Weights of a small transformer language model: width 384.
Each number is 50 + 10 x the weight over its row's rms, rounded and kept within 0 to 99. Layers, rows and columns count from 0. The size before them is the row's rms in percent of the matrix's.

# layer 2 MLP gate, 1024x384, rms 0.0902, rows 701-755, columns 256-383
100:74 45 30 47 43 54 45 61 40 48 47 62 34 31 39 78 53 73 61 49 36 46 30 49 34 64 36 65 52 48 41 38 57 48 35 59 44 38 21 65 36 53 32 46 52 62 49 72 74 33 44 55 66 48 53 65 36 39 50 34 40 41 30 47 43 41 45 52 58 54 59 49 53 54 63 59 36 36 44 46 49 43 50 39 49 41 70 59 42 36 53 28 52 47 42 51 55 47 28 45 40 63 38 62 35 49 48 41 40 49 35 50 40 59 45 55 61 49 62 52 44 41 50 58 60 55 46 56
110:79 52 60 59 58 59 52 32 47 44 44 60 47 61 58 59 63 37 48 45 50 56 38 53 77 62 52 61 59 54 50 32 72 40 32 48 60 54 47 55 59 62 59 58 56 43 60 54 50 49 63 50 43 45 59 49 51 74 31 58 61 43 36 52 46 33 46 49 47 47 58 54 41 44 51 51 63 61 46 54 59 57 44 48 53 62 49 53 49 56 51 40 55 51 60 53 60 63 35 44 71 48 50 52 57 47 48 42 53 42 57 62 53 41 56 48 41 53 59 50 60 39 66 36 54 48 64 63
129:38 34 66 65 45 32 57 51 43 50 55 49 35 52 54 40 57 60 52 41 54 48 54 62 37 36 50 53 73 43 59 59 41 49 55 59 54 54 43 53 58 43 49 73 39 40 41 37 58 54 67 43 63 49 63 43 64 48 48 61 55 46 55 54 47 52 56 52 35 53 52 38 49 52 63 45 33 53 51 40 50 48 75 51 58 29 46 51 52 50 50 22 48 55 49 48 40 50 45 57 59 45 57 55 55 39 62 38 59 44 41 52 53 28 42 46 39 44 53 44 49 68 48 66 53 57 53 59
098:51 62 53 60 60 50 53 58 55 43 41 51 41 55 61 55 75 52 50 41 40 50 46 62 56 45 54 27 46 52 50 60 50 48 44 56 35 51 69 33 35 40 56 52 61 52 58 42 52 49 45 38 64 39 41 51 51 52 35 57 51 49 49 52 44 65 60 34 51 40 39 37 36 37 59 59 47 52 54 39 47 68 42 69 36 54 43 48 50 60 39 43 56 64 51 30 50 73 65 45 27 40 46 62 50 51 54 47 42 43 68 57 35 35 41 30 60 68 62 40 41 50 50 60 55 52 45 47
096:35 47 31 48 49 37 41 55 51 53 44 56 45 61 63 42 67 39 37 58 46 59 60 63 51 64 38 51 47 38 58 49 63 44 58 44 50 50 59 56 52 46 56 59 53 67 55 44 53 49 59 61 45 45 68 42 53 63 56 65 50 45 65 54 59 57 46 43 56 44 42 81 46 63 57 61 64 59 53 36 46 41 54 39 60 45 35 30 52 68 62 58 43 66 48 55 41 47 60 48 26 55 33 49 58 35 49 42 57 57 51 37 62 49 54 41 51 40 33 45 58 46 55 35 49 44 57 45
100:54 59 38 60 52 53 55 56 52 56 50 47 34 56 49 34 39 39 49 55 61 42 46 54 39 47 46 43 47 62 50 62 61 46 45 52 41 31 38 49 44 45 50 60 44 57 42 45 40 73 47 61 20 57 77 50 42 67 65 48 55 49 49 43 49 30 43 55 43 60 37 48 48 36 39 70 53 49 44 41 50 64 60 62 51 61 47 55 36 39 63 47 48 55 57 58 55 24 46 44 54 48 37 56 33 57 60 57 43 50 63 63 53 47 54 55 35 62 80 48 51 66 65 45 59 53 61 46
102:39 45 54 42 52 65 23 57 59 46 61 35 33 56 65 62 52 42 41 48 49 63 57 57 45 64 39 50 42 55 64 46 47 45 56 51 57 40 52 62 50 39 63 41 51 55 41 57 65 54 53 32 63 32 52 75 52 50 65 58 45 71 61 55 64 59 65 32 54 54 54 48 49 52 48 62 40 58 35 36 54 52 49 48 33 51 43 56 51 56 54 59 49 50 51 37 57 25 42 55 57 65 67 56 48 34 55 57 48 49 55 52 53 49 42 50 54 50 47 67 59 53 51 66 53 60 45 47
091:36 35 47 46 64 36 42 39 51 52 41 36 44 49 50 40 64 48 44 35 37 55 57 21 59 36 55 53 57 43 37 62 72 58 44 54 50 48 44 48 44 37 55 66 44 66 46 30 53 59 47 52 49 50 53 57 54 51 46 57 37 52 35 47 73 47 49 48 51 39 66 60 49 56 54 53 33 47 51 52 48 70 48 54 47 44 60 57 38 46 59 72 49 35 55 34 42 38 37 45 45 38 61 48 43 48 51 38 47 62 32 69 44 52 58 58 47 59 53 44 56 56 59 63 50 48 53 68
097:53 53 39 53 45 82 38 51 63 55 58 56 54 49 56 57 58 56 59 33 47 50 58 43 46 46 62 34 42 53 38 50 71 54 40 48 55 45 52 31 45 44 41 53 61 51 56 56 42 54 48 39 54 58 50 29 52 23 69 46 41 61 36 34 51 53 42 56 42 42 44 39 46 57 71 50 53 62 42 51 48 47 47 44 61 49 42 44 73 58 63 51 43 48 62 38 60 55 57 65 29 41 56 57 44 50 67 34 53 50 53 29 44 53 44 54 40 53 40 56 47 32 42 67 64 48 52 44
108:55 35 45 38 51 59 65 52 58 44 41 49 50 49 67 52 57 48 75 36 44 69 44 56 66 60 55 44 46 52 42 36 49 52 59 40 49 55 54 55 44 58 38 59 56 45 43 55 51 48 42 55 47 61 55 36 61 65 50 53 38 43 56 35 53 67 58 55 52 67 54 35 37 50 34 60 51 58 38 57 45 39 71 47 67 45 71 54 37 52 49 37 31 47 44 67 58 55 62 45 54 50 36 38 46 40 54 41 57 75 56 55 40 43 52 54 43 63 58 44 53 45 41 37 40 49 32 50
100:32 51 53 47 54 59 56 54 66 46 57 51 41 59 51 34 44 31 42 58 42 31 59 42 43 40 55 53 57 49 52 67 57 53 57 53 52 47 49 65 53 43 46 39 69 63 41 46 51 51 65 34 22 39 60 33 45 51 40 48 51 46 54 66 57 44 57 32 36 47 40 67 51 56 59 50 35 32 48 63 64 49 47 51 55 49 53 54 53 43 64 51 45 64 47 47 54 52 44 34 51 53 77 31 51 70 42 35 50 39 41 34 42 53 38 48 58 54 58 44 37 58 59 64 47 52 41 55
106:62 52 43 42 54 32 38 41 49 50 33 43 51 71 60 47 52 55 60 49 51 46 42 48 41 48 52 54 49 37 46 41 43 75 53 40 46 51 71 71 47 61 49 65 53 67 49 60 38 41 50 53 47 60 51 47 50 47 50 39 46 37 56 71 59 68 50 65 67 48 60 44 42 28 36 56 63 41 60 55 38 62 73 56 60 57 42 35 68 37 60 58 65 63 54 45 62 50 62 50 50 78 54 31 48 71 47 57 53 52 51 45 62 48 48 45 68 53 37 57 75 46 61 58 56 51 33 44
094:74 62 33 55 49 50 48 58 38 55 35 47 41 61 35 35 50 50 52 59 57 28 42 37 49 41 48 55 51 52 32 42 71 44 45 48 40 52 48 52 56 51 43 61 71 55 52 41 49 64 44 49 41 39 46 65 46 42 62 37 41 51 43 48 53 42 54 28 46 46 61 30 49 51 59 42 52 44 46 56 61 33 54 37 51 44 43 57 48 64 46 57 48 68 44 69 70 44 57 54 52 62 51 54 58 39 64 66 59 55 57 55 49 43 59 51 45 66 61 49 71 55 35 44 32 60 48 34
096:49 43 58 51 50 43 41 53 52 55 45 52 58 62 37 50 68 46 40 39 45 51 34 52 44 48 51 56 34 45 55 48 50 59 40 38 40 47 57 55 38 45 44 49 52 60 53 58 63 49 52 33 45 69 45 47 46 46 38 37 60 39 32 69 38 49 48 42 61 64 42 49 36 45 57 46 45 45 51 29 40 64 42 43 33 43 54 48 54 40 41 78 49 47 61 47 48 49 40 48 67 39 52 54 46 51 60 49 52 44 47 50 42 46 38 61 42 59 47 43 53 36 59 49 50 65 54 46
095:44 39 62 49 35 33 38 44 53 62 43 45 60 38 49 50 42 61 44 40 48 45 47 51 64 42 38 54 47 45 42 50 60 50 62 48 53 65 55 26 53 47 64 42 53 62 41 48 52 48 53 53 43 53 30 62 48 33 60 65 69 50 38 52 47 56 47 69 53 61 50 68 51 31 51 47 48 44 47 54 56 61 52 49 51 42 55 40 56 36 54 41 55 58 58 57 33 42 55 68 52 62 35 45 55 65 57 50 56 56 55 51 56 54 40 47 31 40 61 71 21 60 54 51 34 57 54 51
116:49 40 74 61 42 53 54 42 51 50 48 57 77 63 56 77 41 50 43 62 73 46 34 58 69 37 67 38 60 56 58 50 60 44 41 50 55 50 48 40 52 49 45 46 54 38 51 67 43 48 63 52 46 49 47 70 48 52 40 54 44 36 65 49 58 68 53 56 39 60 44 48 56 34 55 45 44 55 44 74 52 71 48 51 30 57 68 58 49 63 64 50 54 59 33 41 64 47 52 32 55 51 46 48 48 56 51 43 54 48 50 58 60 60 51 49 26 44 50 37 50 50 55 60 65 58 44 54
093:52 23 37 47 79 44 48 51 57 63 45 75 61 38 46 46 51 52 51 45 51 39 63 28 53 58 60 49 36 49 38 39 41 50 43 43 43 44 61 65 54 40 56 46 50 47 44 35 60 34 55 40 51 45 39 46 58 38 33 48 46 45 71 50 51 57 53 67 57 47 54 49 53 58 40 47 48 49 46 37 60 53 58 32 49 48 56 57 43 67 33 45 55 35 34 54 54 62 61 28 43 56 51 54 26 50 40 45 27 48 54 48 51 55 44 57 46 48 28 57 63 30 50 54 41 56 61 68
104:43 48 71 31 74 45 50 47 52 61 41 48 45 48 54 66 40 53 52 67 30 59 47 56 41 46 57 41 41 42 54 40 37 47 39 42 33 51 58 52 56 44 69 54 67 35 36 33 61 38 55 52 43 54 44 49 50 59 59 52 41 52 57 45 48 65 40 37 48 35 58 62 52 54 43 52 60 46 52 57 71 45 72 51 54 46 47 50 66 56 56 52 54 48 49 49 58 50 34 45 52 56 58 48 50 48 41 56 52 60 50 35 52 54 40 28 54 41 45 53 44 52 45 51 44 53 43 60
094:57 64 61 59 61 60 50 48 42 40 49 57 29 60 42 42 57 38 62 30 48 63 52 50 38 46 44 48 45 60 22 43 29 56 50 46 34 47 51 67 67 53 57 74 48 44 45 53 40 38 54 54 51 54 53 53 48 46 65 59 56 49 25 35 69 61 51 51 51 39 50 73 35 61 36 56 45 64 55 45 41 50 49 43 52 36 66 37 58 51 52 61 68 54 49 42 37 47 36 53 59 57 55 35 56 41 57 32 58 34 54 62 40 43 68 50 41 50 53 50 53 54 60 51 51 60 42 56
096:51 55 53 63 48 36 37 48 53 35 75 44 50 38 38 40 60 44 65 57 63 51 44 39 49 51 40 39 52 39 55 52 49 38 64 51 57 50 45 45 51 62 51 46 49 27 39 46 51 50 60 63 49 47 44 55 47 73 44 58 51 42 40 54 47 52 67 32 46 57 45 62 63 41 40 39 51 56 55 62 60 57 44 34 57 46 48 36 67 51 50 21 29 63 47 35 38 38 49 56 38 49 44 56 50 62 77 56 62 35 55 59 40 42 40 46 45 45 61 36 69 50 50 55 43 51 53 50
086:51 54 46 54 32 41 52 58 35 60 51 54 37 43 43 69 34 53 50 54 42 43 39 56 50 52 52 40 45 51 68 37 60 51 52 46 42 54 47 61 51 69 42 59 50 47 42 58 44 50 40 38 66 57 35 39 39 46 29 44 46 45 43 53 60 58 65 67 43 53 41 45 66 51 50 26 55 57 45 67 60 50 43 49 50 54 51 50 53 51 42 62 46 67 59 49 57 31 36 51 52 51 45 48 58 43 61 42 59 49 53 66 56 44 52 39 35 61 40 25 57 43 52 43 39 51 58 67
110:50 63 62 69 32 34 57 53 55 68 45 51 58 56 50 64 59 57 38 35 45 41 45 46 52 61 56 66 47 45 43 48 62 27 50 46 36 47 57 47 49 47 44 54 67 35 58 45 38 46 52 52 35 55 62 55 56 52 56 35 46 38 47 41 38 64 39 61 43 38 43 56 47 48 58 59 45 61 41 62 38 72 54 55 62 43 59 44 59 42 47 39 46 43 54 37 65 39 45 48 63 55 47 33 31 43 48 55 55 51 61 48 32 39 35 54 58 51 48 60 51 36 47 47 44 61 49 44
089:47 49 58 47 49 54 50 36 55 49 64 51 60 36 40 35 50 53 39 48 52 53 50 28 46 56 35 41 61 72 41 56 38 60 22 41 54 41 79 41 29 40 70 21 50 52 45 33 56 50 64 45 44 72 56 54 48 48 57 39 41 53 44 29 60 25 51 48 60 53 43 43 50 65 34 42 38 44 39 55 48 49 70 69 48 41 48 59 51 41 50 40 35 47 57 45 49 57 56 55 65 50 59 55 66 48 36 41 60 36 48 36 59 51 68 54 38 49 50 47 59 53 47 47 54 49 36 40
095:57 58 39 44 56 31 51 57 39 52 52 48 53 36 47 41 51 35 40 48 54 42 37 52 53 52 49 34 41 63 46 52 52 56 46 54 54 55 62 37 59 52 47 46 55 48 57 70 25 50 53 45 50 52 54 52 59 42 46 60 48 45 49 52 52 29 48 46 49 55 36 59 56 46 67 46 53 63 45 45 36 54 75 47 53 46 36 57 46 58 47 68 42 46 46 31 48 79 70 42 41 79 54 54 36 50 64 45 69 46 33 45 37 42 80 61 51 59 32 41 54 50 52 56 76 51 59 36
105:32 42 22 50 43 68 51 39 48 43 42 47 48 47 46 50 56 51 37 35 54 50 63 46 44 78 66 50 47 51 54 40 45 50 43 45 55 53 42 60 61 36 59 70 55 68 35 35 77 50 47 33 39 56 42 47 59 58 52 56 47 45 44 31 47 56 54 47 43 71 38 55 58 47 51 48 48 45 48 62 64 42 40 53 38 67 41 43 47 60 56 38 44 47 38 60 71 57 48 39 48 52 51 52 44 48 25 29 58 51 53 51 62 43 50 50 69 36 48 48 50 58 49 49 74 66 50 59
095:57 47 57 52 51 40 42 50 55 60 35 69 57 40 63 45 50 53 65 62 55 38 57 28 41 57 64 44 58 62 34 33 38 57 52 48 38 45 49 28 59 47 32 45 36 33 39 46 47 54 60 34 48 55 46 53 40 44 51 47 42 28 44 46 42 48 36 45 42 40 60 45 45 49 53 35 51 31 62 36 52 56 55 33 50 57 48 60 62 27 48 51 65 64 57 51 48 38 44 41 60 52 52 68 54 56 47 52 23 49 58 38 36 49 57 57 47 53 43 63 60 57 62 47 60 67 40 56
105:53 29 64 61 44 36 48 49 48 54 64 67 47 63 73 45 53 51 50 56 34 46 50 45 42 54 69 67 58 46 58 46 52 56 51 54 54 67 54 51 61 54 53 35 47 50 48 34 58 48 37 60 51 39 43 43 60 49 47 46 61 41 52 51 51 54 28 52 68 54 59 49 41 39 53 52 66 45 49 51 31 35 55 49 26 59 54 38 61 55 41 51 39 57 35 61 51 59 48 65 60 50 57 40 43 44 51 44 55 45 39 49 48 46 37 44 41 39 47 61 49 59 66 40 51 46 55 33
117:54 52 65 70 61 49 46 39 50 61 57 62 47 47 49 64 59 69 57 56 38 37 56 72 50 45 56 54 51 41 44 47 55 45 42 67 51 42 48 47 62 64 44 48 50 33 60 40 48 60 45 59 40 54 57 56 40 53 60 53 55 48 35 46 45 52 33 64 56 49 49 44 37 41 65 48 52 66 55 32 47 50 43 46 63 49 53 36 54 50 44 65 45 58 58 54 47 54 42 52 54 42 41 57 46 62 49 48 48 46 41 45 57 50 71 70 75 28 39 21 54 42 59 38 48 60 44 38
108:55 53 49 60 50 38 57 53 47 44 59 29 47 60 67 56 45 36 39 63 47 54 52 38 49 56 52 42 64 53 53 34 74 52 53 45 68 44 46 48 41 47 54 59 32 42 35 69 70 42 53 52 38 57 38 56 35 56 59 44 44 57 45 59 54 66 51 57 42 41 53 53 76 45 67 47 27 26 43 39 44 56 71 50 40 58 68 58 62 53 47 62 43 50 45 56 55 18 40 48 50 35 40 23 65 60 37 48 42 41 38 59 57 44 32 65 51 42 36 44 58 60 58 62 56 50 40 46
110:61 42 43 49 56 44 39 67 37 32 45 53 58 45 66 51 59 47 48 29 52 47 50 58 33 52 48 50 51 37 44 56 51 41 49 54 55 29 40 32 73 59 48 51 45 50 46 37 50 44 52 42 53 55 49 55 42 52 68 59 64 37 65 72 36 59 47 50 61 66 58 31 66 55 38 25 45 81 43 63 47 52 38 52 38 65 44 53 43 60 60 46 52 32 37 58 55 43 41 59 59 55 46 54 56 48 44 58 52 45 55 50 48 45 52 37 56 46 56 47 66 49 52 63 45 56 64 59
099:53 59 58 48 69 68 32 54 52 51 41 44 51 49 35 59 52 45 61 42 54 49 54 50 41 38 39 50 39 48 60 46 50 63 46 49 45 53 63 62 38 56 50 58 48 56 56 70 62 49 50 49 43 51 43 48 30 59 71 61 53 59 41 57 38 56 50 43 42 60 38 56 37 41 37 52 46 43 41 53 48 59 53 53 56 59 57 63 45 53 46 51 42 34 62 61 64 55 34 61 38 50 49 51 55 58 64 67 47 67 40 52 49 44 51 41 51 54 56 63 45 52 49 47 57 53 49 48
154:43 49 49 55 53 44 41 40 40 47 62 51 68 48 60 44 59 39 49 55 72 61 47 47 62 35 73 45 76 43 66 53 32 54 52 48 57 49 37 53 54 48 62 48 47 49 52 47 45 66 60 64 44 49 36 50 50 60 53 49 36 31 50 38 44 48 49 76 66 64 60 56 61 33 36 50 37 50 54 54 60 61 48 32 67 45 59 50 53 47 48 55 61 61 58 36 46 37 69 42 47 45 53 47 55 57 53 56 68 59 45 70 53 60 39 65 57 59 49 44 43 54 56 62 58 27 70 48
099:38 52 46 46 49 57 59 45 58 55 56 45 41 34 55 51 32 38 41 44 52 49 54 51 46 76 52 48 49 71 39 55 45 44 50 55 38 29 64 67 52 45 39 44 51 56 34 61 55 62 48 53 49 39 43 33 53 48 61 71 34 55 40 51 47 49 41 38 53 62 66 62 39 44 46 50 59 53 42 47 48 51 59 44 65 39 56 54 65 46 53 41 41 38 33 46 60 50 50 41 64 46 64 48 62 55 52 41 52 32 60 41 47 59 70 73 56 58 63 34 45 59 50 46 35 37 36 51
101:48 69 50 48 52 52 36 58 64 49 41 53 51 60 62 48 55 55 46 44 25 48 40 57 69 61 52 28 65 49 68 64 56 34 72 63 37 41 61 52 31 50 47 52 60 49 38 38 54 71 52 37 26 46 47 60 32 55 36 55 44 69 67 52 59 72 52 39 41 44 46 51 43 53 38 51 36 42 42 48 54 62 46 59 40 68 58 80 53 60 52 54 53 37 67 62 44 45 57 59 62 57 55 53 56 31 26 61 56 32 43 48 45 45 70 59 56 54 37 72 49 57 55 58 53 38 44 38
106:56 60 38 28 61 43 39 61 29 39 55 41 30 66 50 64 58 45 41 59 55 57 68 46 45 47 60 62 53 45 53 35 58 50 52 49 60 47 58 63 49 57 60 46 49 45 48 40 60 51 57 60 54 41 55 63 51 64 43 42 47 48 46 53 53 53 58 46 55 42 67 46 33 46 47 73 44 45 48 52 39 47 35 36 57 58 43 53 53 31 46 44 48 66 48 49 38 50 60 62 60 40 38 57 51 50 42 52 41 47 40 42 51 61 56 57 48 43 59 46 50 57 40 66 52 58 54 64
096:46 51 48 68 57 33 39 67 44 34 54 57 37 57 61 28 44 38 63 50 32 52 41 28 60 52 20 49 36 47 23 54 48 47 52 63 50 41 47 46 61 51 51 57 42 63 42 47 26 57 55 49 32 57 63 50 40 40 57 49 37 57 44 52 46 44 43 57 36 57 64 50 49 55 25 46 31 52 41 33 46 48 44 34 61 64 50 52 35 38 58 47 53 52 47 37 60 57 39 49 40 45 57 48 42 31 50 65 54 60 64 52 53 65 62 38 58 52 49 36 35 58 55 50 74 47 52 52
111:67 72 58 55 35 37 43 49 34 59 48 37 50 43 46 70 53 64 55 44 59 51 39 57 53 52 49 67 56 35 46 43 48 51 50 62 48 29 65 67 51 63 59 37 47 37 56 53 30 44 48 45 48 65 49 46 31 32 52 60 54 30 53 55 32 62 39 59 55 69 56 42 44 40 39 58 57 62 56 59 52 68 45 54 74 42 48 23 46 39 30 50 46 62 36 39 33 42 49 47 45 37 43 62 60 54 55 48 49 53 58 43 55 47 47 43 42 50 49 54 37 41 47 53 41 55 49 47
095:53 47 40 51 35 52 45 44 39 32 25 65 40 37 44 43 58 48 37 41 55 54 69 56 57 50 64 52 48 45 47 56 48 61 46 56 48 54 62 60 50 48 63 54 51 55 52 35 53 39 59 38 31 58 65 55 41 40 53 53 37 29 76 38 54 29 49 46 47 67 41 41 43 57 63 47 49 49 34 54 51 46 38 42 31 58 46 44 49 40 54 50 43 45 62 47 49 68 51 37 52 48 52 35 35 62 51 61 37 42 46 51 41 47 45 48 43 70 42 50 54 34 57 52 45 63 57 56
103:56 45 47 36 46 50 55 63 58 46 34 43 54 62 44 57 45 41 48 45 57 63 46 39 64 49 50 46 51 62 68 31 46 44 61 46 48 49 73 49 44 50 45 48 55 55 34 51 47 58 35 52 43 55 44 58 30 49 45 49 36 32 30 50 46 52 38 46 70 76 48 49 41 41 51 57 55 35 37 48 53 54 38 56 44 49 40 59 55 61 72 49 58 33 41 54 52 47 36 39 44 67 69 65 57 34 34 51 59 51 53 42 54 52 39 64 45 67 54 58 28 50 48 46 42 41 51 43
098:52 47 48 58 39 48 70 52 53 41 54 51 54 50 48 45 47 42 46 56 61 50 43 53 48 44 30 64 56 25 45 48 54 45 64 47 52 66 51 67 43 39 50 69 56 45 52 69 64 70 49 57 58 54 35 47 38 53 55 60 53 54 60 51 62 50 59 47 39 48 62 57 34 39 66 52 55 24 32 43 72 54 59 34 49 48 57 67 42 50 59 45 63 52 64 55 66 36 59 49 80 48 60 37 44 48 34 36 42 65 55 73 46 42 42 39 50 43 57 64 36 49 52 50 58 53 57 36
093:46 63 47 56 68 62 44 45 44 63 48 59 39 38 57 49 62 56 49 38 38 66 40 38 40 48 45 52 51 54 65 68 40 38 49 55 54 50 53 47 61 49 45 54 42 44 46 43 38 53 40 51 64 39 68 45 53 39 59 37 43 42 43 49 33 57 46 59 53 41 40 38 43 58 34 48 35 54 37 56 49 58 57 74 60 61 63 52 42 39 54 54 36 41 61 52 72 43 43 32 54 46 55 42 43 59 34 44 53 51 67 53 52 64 44 62 54 53 31 35 43 58 64 46 52 57 47 44
096:45 43 69 43 49 53 58 65 53 41 56 53 54 48 66 63 41 46 42 57 55 52 63 42 48 49 30 73 60 41 70 50 54 66 34 42 40 47 65 39 41 52 49 47 37 66 39 41 60 57 51 55 44 50 64 57 31 36 45 56 52 47 40 60 58 67 48 52 50 49 48 56 58 63 44 56 41 49 54 61 53 46 49 60 52 56 49 60 38 42 54 47 37 56 40 56 49 59 53 44 24 48 48 48 44 36 59 48 34 50 49 37 55 39 46 60 59 59 59 43 69 51 50 53 57 51 40 58
104:56 44 44 63 41 58 59 51 54 45 56 32 46 56 54 60 61 50 69 67 50 78 48 54 37 58 46 43 58 41 58 31 55 35 38 35 41 66 51 43 53 42 54 35 62 48 55 70 62 45 36 59 52 38 55 49 44 55 64 36 45 48 26 43 40 47 53 56 48 59 32 44 51 44 57 51 66 62 53 46 68 39 55 50 28 60 67 47 60 45 66 61 41 76 38 62 47 47 53 52 61 30 62 62 56 43 57 74 29 59 58 43 37 43 30 54 47 41 46 62 44 60 59 39 40 52 58 45
104:52 65 71 60 49 68 39 41 48 58 62 60 59 44 52 52 39 54 52 32 61 56 61 39 50 38 54 52 46 42 36 38 46 46 57 49 44 39 42 67 48 56 40 54 59 35 42 57 61 50 59 49 35 49 58 49 28 57 27 42 32 54 61 49 39 35 49 59 46 38 43 40 42 39 56 82 48 54 35 49 44 50 52 54 50 57 52 55 50 48 66 56 50 77 38 63 64 40 47 60 47 45 41 38 42 60 41 48 52 55 46 49 50 65 49 35 61 52 40 28 58 56 61 47 67 51 61 49
094:33 46 48 60 43 21 47 55 33 49 33 43 63 57 60 56 53 38 39 55 57 49 45 71 44 50 31 35 51 48 49 43 59 66 58 37 39 40 62 40 61 60 51 53 66 42 62 52 48 55 50 47 42 36 46 47 42 45 47 42 60 55 60 38 37 28 40 40 42 51 51 68 46 59 27 63 48 56 64 58 49 50 55 57 37 40 65 49 60 40 48 33 40 48 51 47 39 43 63 76 49 53 53 61 67 39 65 45 51 25 54 44 52 38 40 49 56 53 45 51 47 27 36 60 58 41 58 56
106:38 58 46 62 50 56 44 58 64 53 32 53 58 61 52 51 36 39 64 54 41 46 70 55 50 43 59 48 46 38 41 48 42 53 35 62 64 50 53 53 72 72 67 40 30 40 52 64 58 43 27 50 40 42 47 55 41 34 76 38 48 48 57 35 55 42 47 72 56 40 44 45 64 67 45 45 58 41 42 50 47 57 51 55 33 41 60 48 48 57 53 52 65 56 56 47 62 27 61 39 47 55 42 48 46 48 49 49 48 67 54 51 50 55 47 46 44 46 48 71 50 51 64 56 47 52 54 43
100:44 45 62 38 56 48 49 55 49 41 54 64 31 66 39 39 52 47 65 43 50 44 59 41 35 59 39 54 55 40 46 38 56 56 48 56 52 68 69 51 44 61 63 37 60 52 53 34 49 53 43 56 54 58 49 48 46 61 55 44 39 47 55 40 62 57 60 55 42 42 40 49 47 42 64 46 34 41 34 47 61 56 47 57 36 43 53 61 52 45 58 28 31 52 53 56 49 49 50 54 52 56 48 49 43 49 39 49 60 38 40 52 57 29 39 42 52 48 35 59 43 61 66 58 55 35 60 45
090:53 47 22 38 47 48 53 35 43 44 42 35 72 75 36 45 49 65 60 30 57 40 44 61 45 53 46 58 74 56 59 65 51 58 58 42 60 41 42 41 53 59 49 48 50 43 55 26 55 43 42 49 56 63 64 34 54 48 59 64 51 78 50 56 56 38 55 60 52 47 65 62 68 32 52 63 54 42 65 66 55 33 54 45 59 46 42 64 57 38 49 58 49 66 42 49 46 61 48 44 36 37 50 54 44 52 47 55 46 36 70 44 56 38 53 62 60 55 49 51 58 35 28 58 60 50 35 39
096:54 43 56 57 52 44 56 44 62 57 45 48 48 47 44 38 45 33 37 47 39 45 46 36 67 40 38 34 45 49 57 38 50 52 47 56 37 62 50 61 46 48 27 62 77 23 42 52 46 42 59 52 44 41 50 47 55 44 62 49 52 62 69 52 47 48 49 41 49 41 42 56 36 62 50 72 35 59 42 56 46 68 59 59 41 68 49 55 39 53 48 43 42 53 41 60 60 44 41 49 43 41 37 34 35 49 54 44 48 41 60 35 54 63 35 50 52 37 61 47 57 48 66 48 61 33 57 40
098:54 48 57 58 61 51 50 59 59 53 50 56 53 50 51 50 58 47 40 47 65 40 50 46 48 67 54 47 51 40 35 35 55 34 40 39 50 34 55 64 54 62 35 52 54 49 55 69 53 55 44 64 59 61 44 44 54 59 49 57 49 45 49 50 51 60 55 44 54 54 71 73 52 46 48 45 33 40 60 46 46 47 62 52 61 52 50 57 41 49 57 27 63 66 48 46 61 35 54 46 60 45 55 61 45 52 46 45 53 68 62 58 57 41 40 47 32 81 49 47 55 42 39 34 34 50 54 59
098:55 58 46 50 61 39 55 47 58 64 47 55 47 67 35 49 54 50 50 39 62 65 61 75 38 69 60 49 60 60 53 54 45 51 37 46 48 47 45 43 47 41 56 67 40 58 36 53 40 37 48 53 57 45 53 46 56 42 49 55 52 61 36 51 45 37 51 31 56 74 43 53 64 67 64 60 58 51 46 55 59 35 63 36 57 56 39 36 53 65 54 53 27 41 22 55 49 57 27 49 49 47 51 59 41 35 48 51 52 43 52 60 34 53 50 63 51 65 65 63 49 49 48 54 51 60 44 47
101:42 37 51 50 50 41 49 51 45 58 54 51 49 51 55 37 71 55 52 64 30 39 46 43 48 60 47 53 58 36 52 36 48 45 33 47 52 60 49 49 50 51 64 40 35 59 47 57 75 43 43 44 48 37 37 58 51 53 59 36 48 43 45 49 64 59 59 65 64 35 48 57 37 63 57 46 49 45 52 48 49 45 57 53 49 57 57 58 50 48 43 58 61 54 82 50 59 47 56 41 43 50 42 47 45 58 74 44 51 23 54 50 50 60 53 42 48 54 53 42 60 25 50 49 53 71 53 51
098:62 32 55 47 42 59 49 52 38 63 43 55 55 37 74 46 59 56 51 50 45 50 38 62 50 39 66 60 45 49 62 43 60 50 47 47 40 37 53 44 49 50 54 53 48 47 52 54 29 65 56 71 53 34 68 36 54 55 58 42 52 46 68 45 50 55 56 35 48 57 39 43 48 56 50 67 66 38 39 45 56 45 35 47 64 47 68 47 38 49 63 41 22 56 46 46 50 50 60 39 60 48 48 57 28 44 26 46 54 47 72 33 60 45 27 57 59 46 36 59 52 41 59 61 53 60 42 53
103:47 58 59 45 50 48 51 67 37 60 44 46 56 42 33 61 43 48 57 48 54 52 82 45 38 60 45 58 49 43 42 40 59 51 48 42 52 43 59 52 44 57 51 42 55 48 50 51 42 49 25 34 54 59 24 36 47 50 54 44 64 43 39 47 58 50 69 54 66 58 67 47 39 50 52 46 58 60 35 52 48 47 56 59 61 64 54 57 23 68 54 55 50 53 54 47 52 38 47 30 56 59 63 61 52 55 69 47 55 43 37 66 55 62 52 67 47 43 53 45 57 56 28 43 45 29 57 64
090:32 49 44 54 54 50 69 47 54 49 54 91 63 48 45 42 55 57 44 50 28 53 59 44 43 52 71 65 64 40 48 56 53 51 46 65 45 56 56 52 42 65 36 47 56 43 57 46 66 51 52 50 57 27 49 66 51 48 66 67 41 57 33 55 58 47 47 57 49 40 50 43 59 67 50 67 50 46 44 49 74 50 43 59 51 45 45 49 41 44 43 50 36 50 50 51 47 40 48 41 40 56 38 45 55 76 43 44 58 58 52 57 58 60 49 44 66 60 46 54 56 64 57 59 53 34 57 48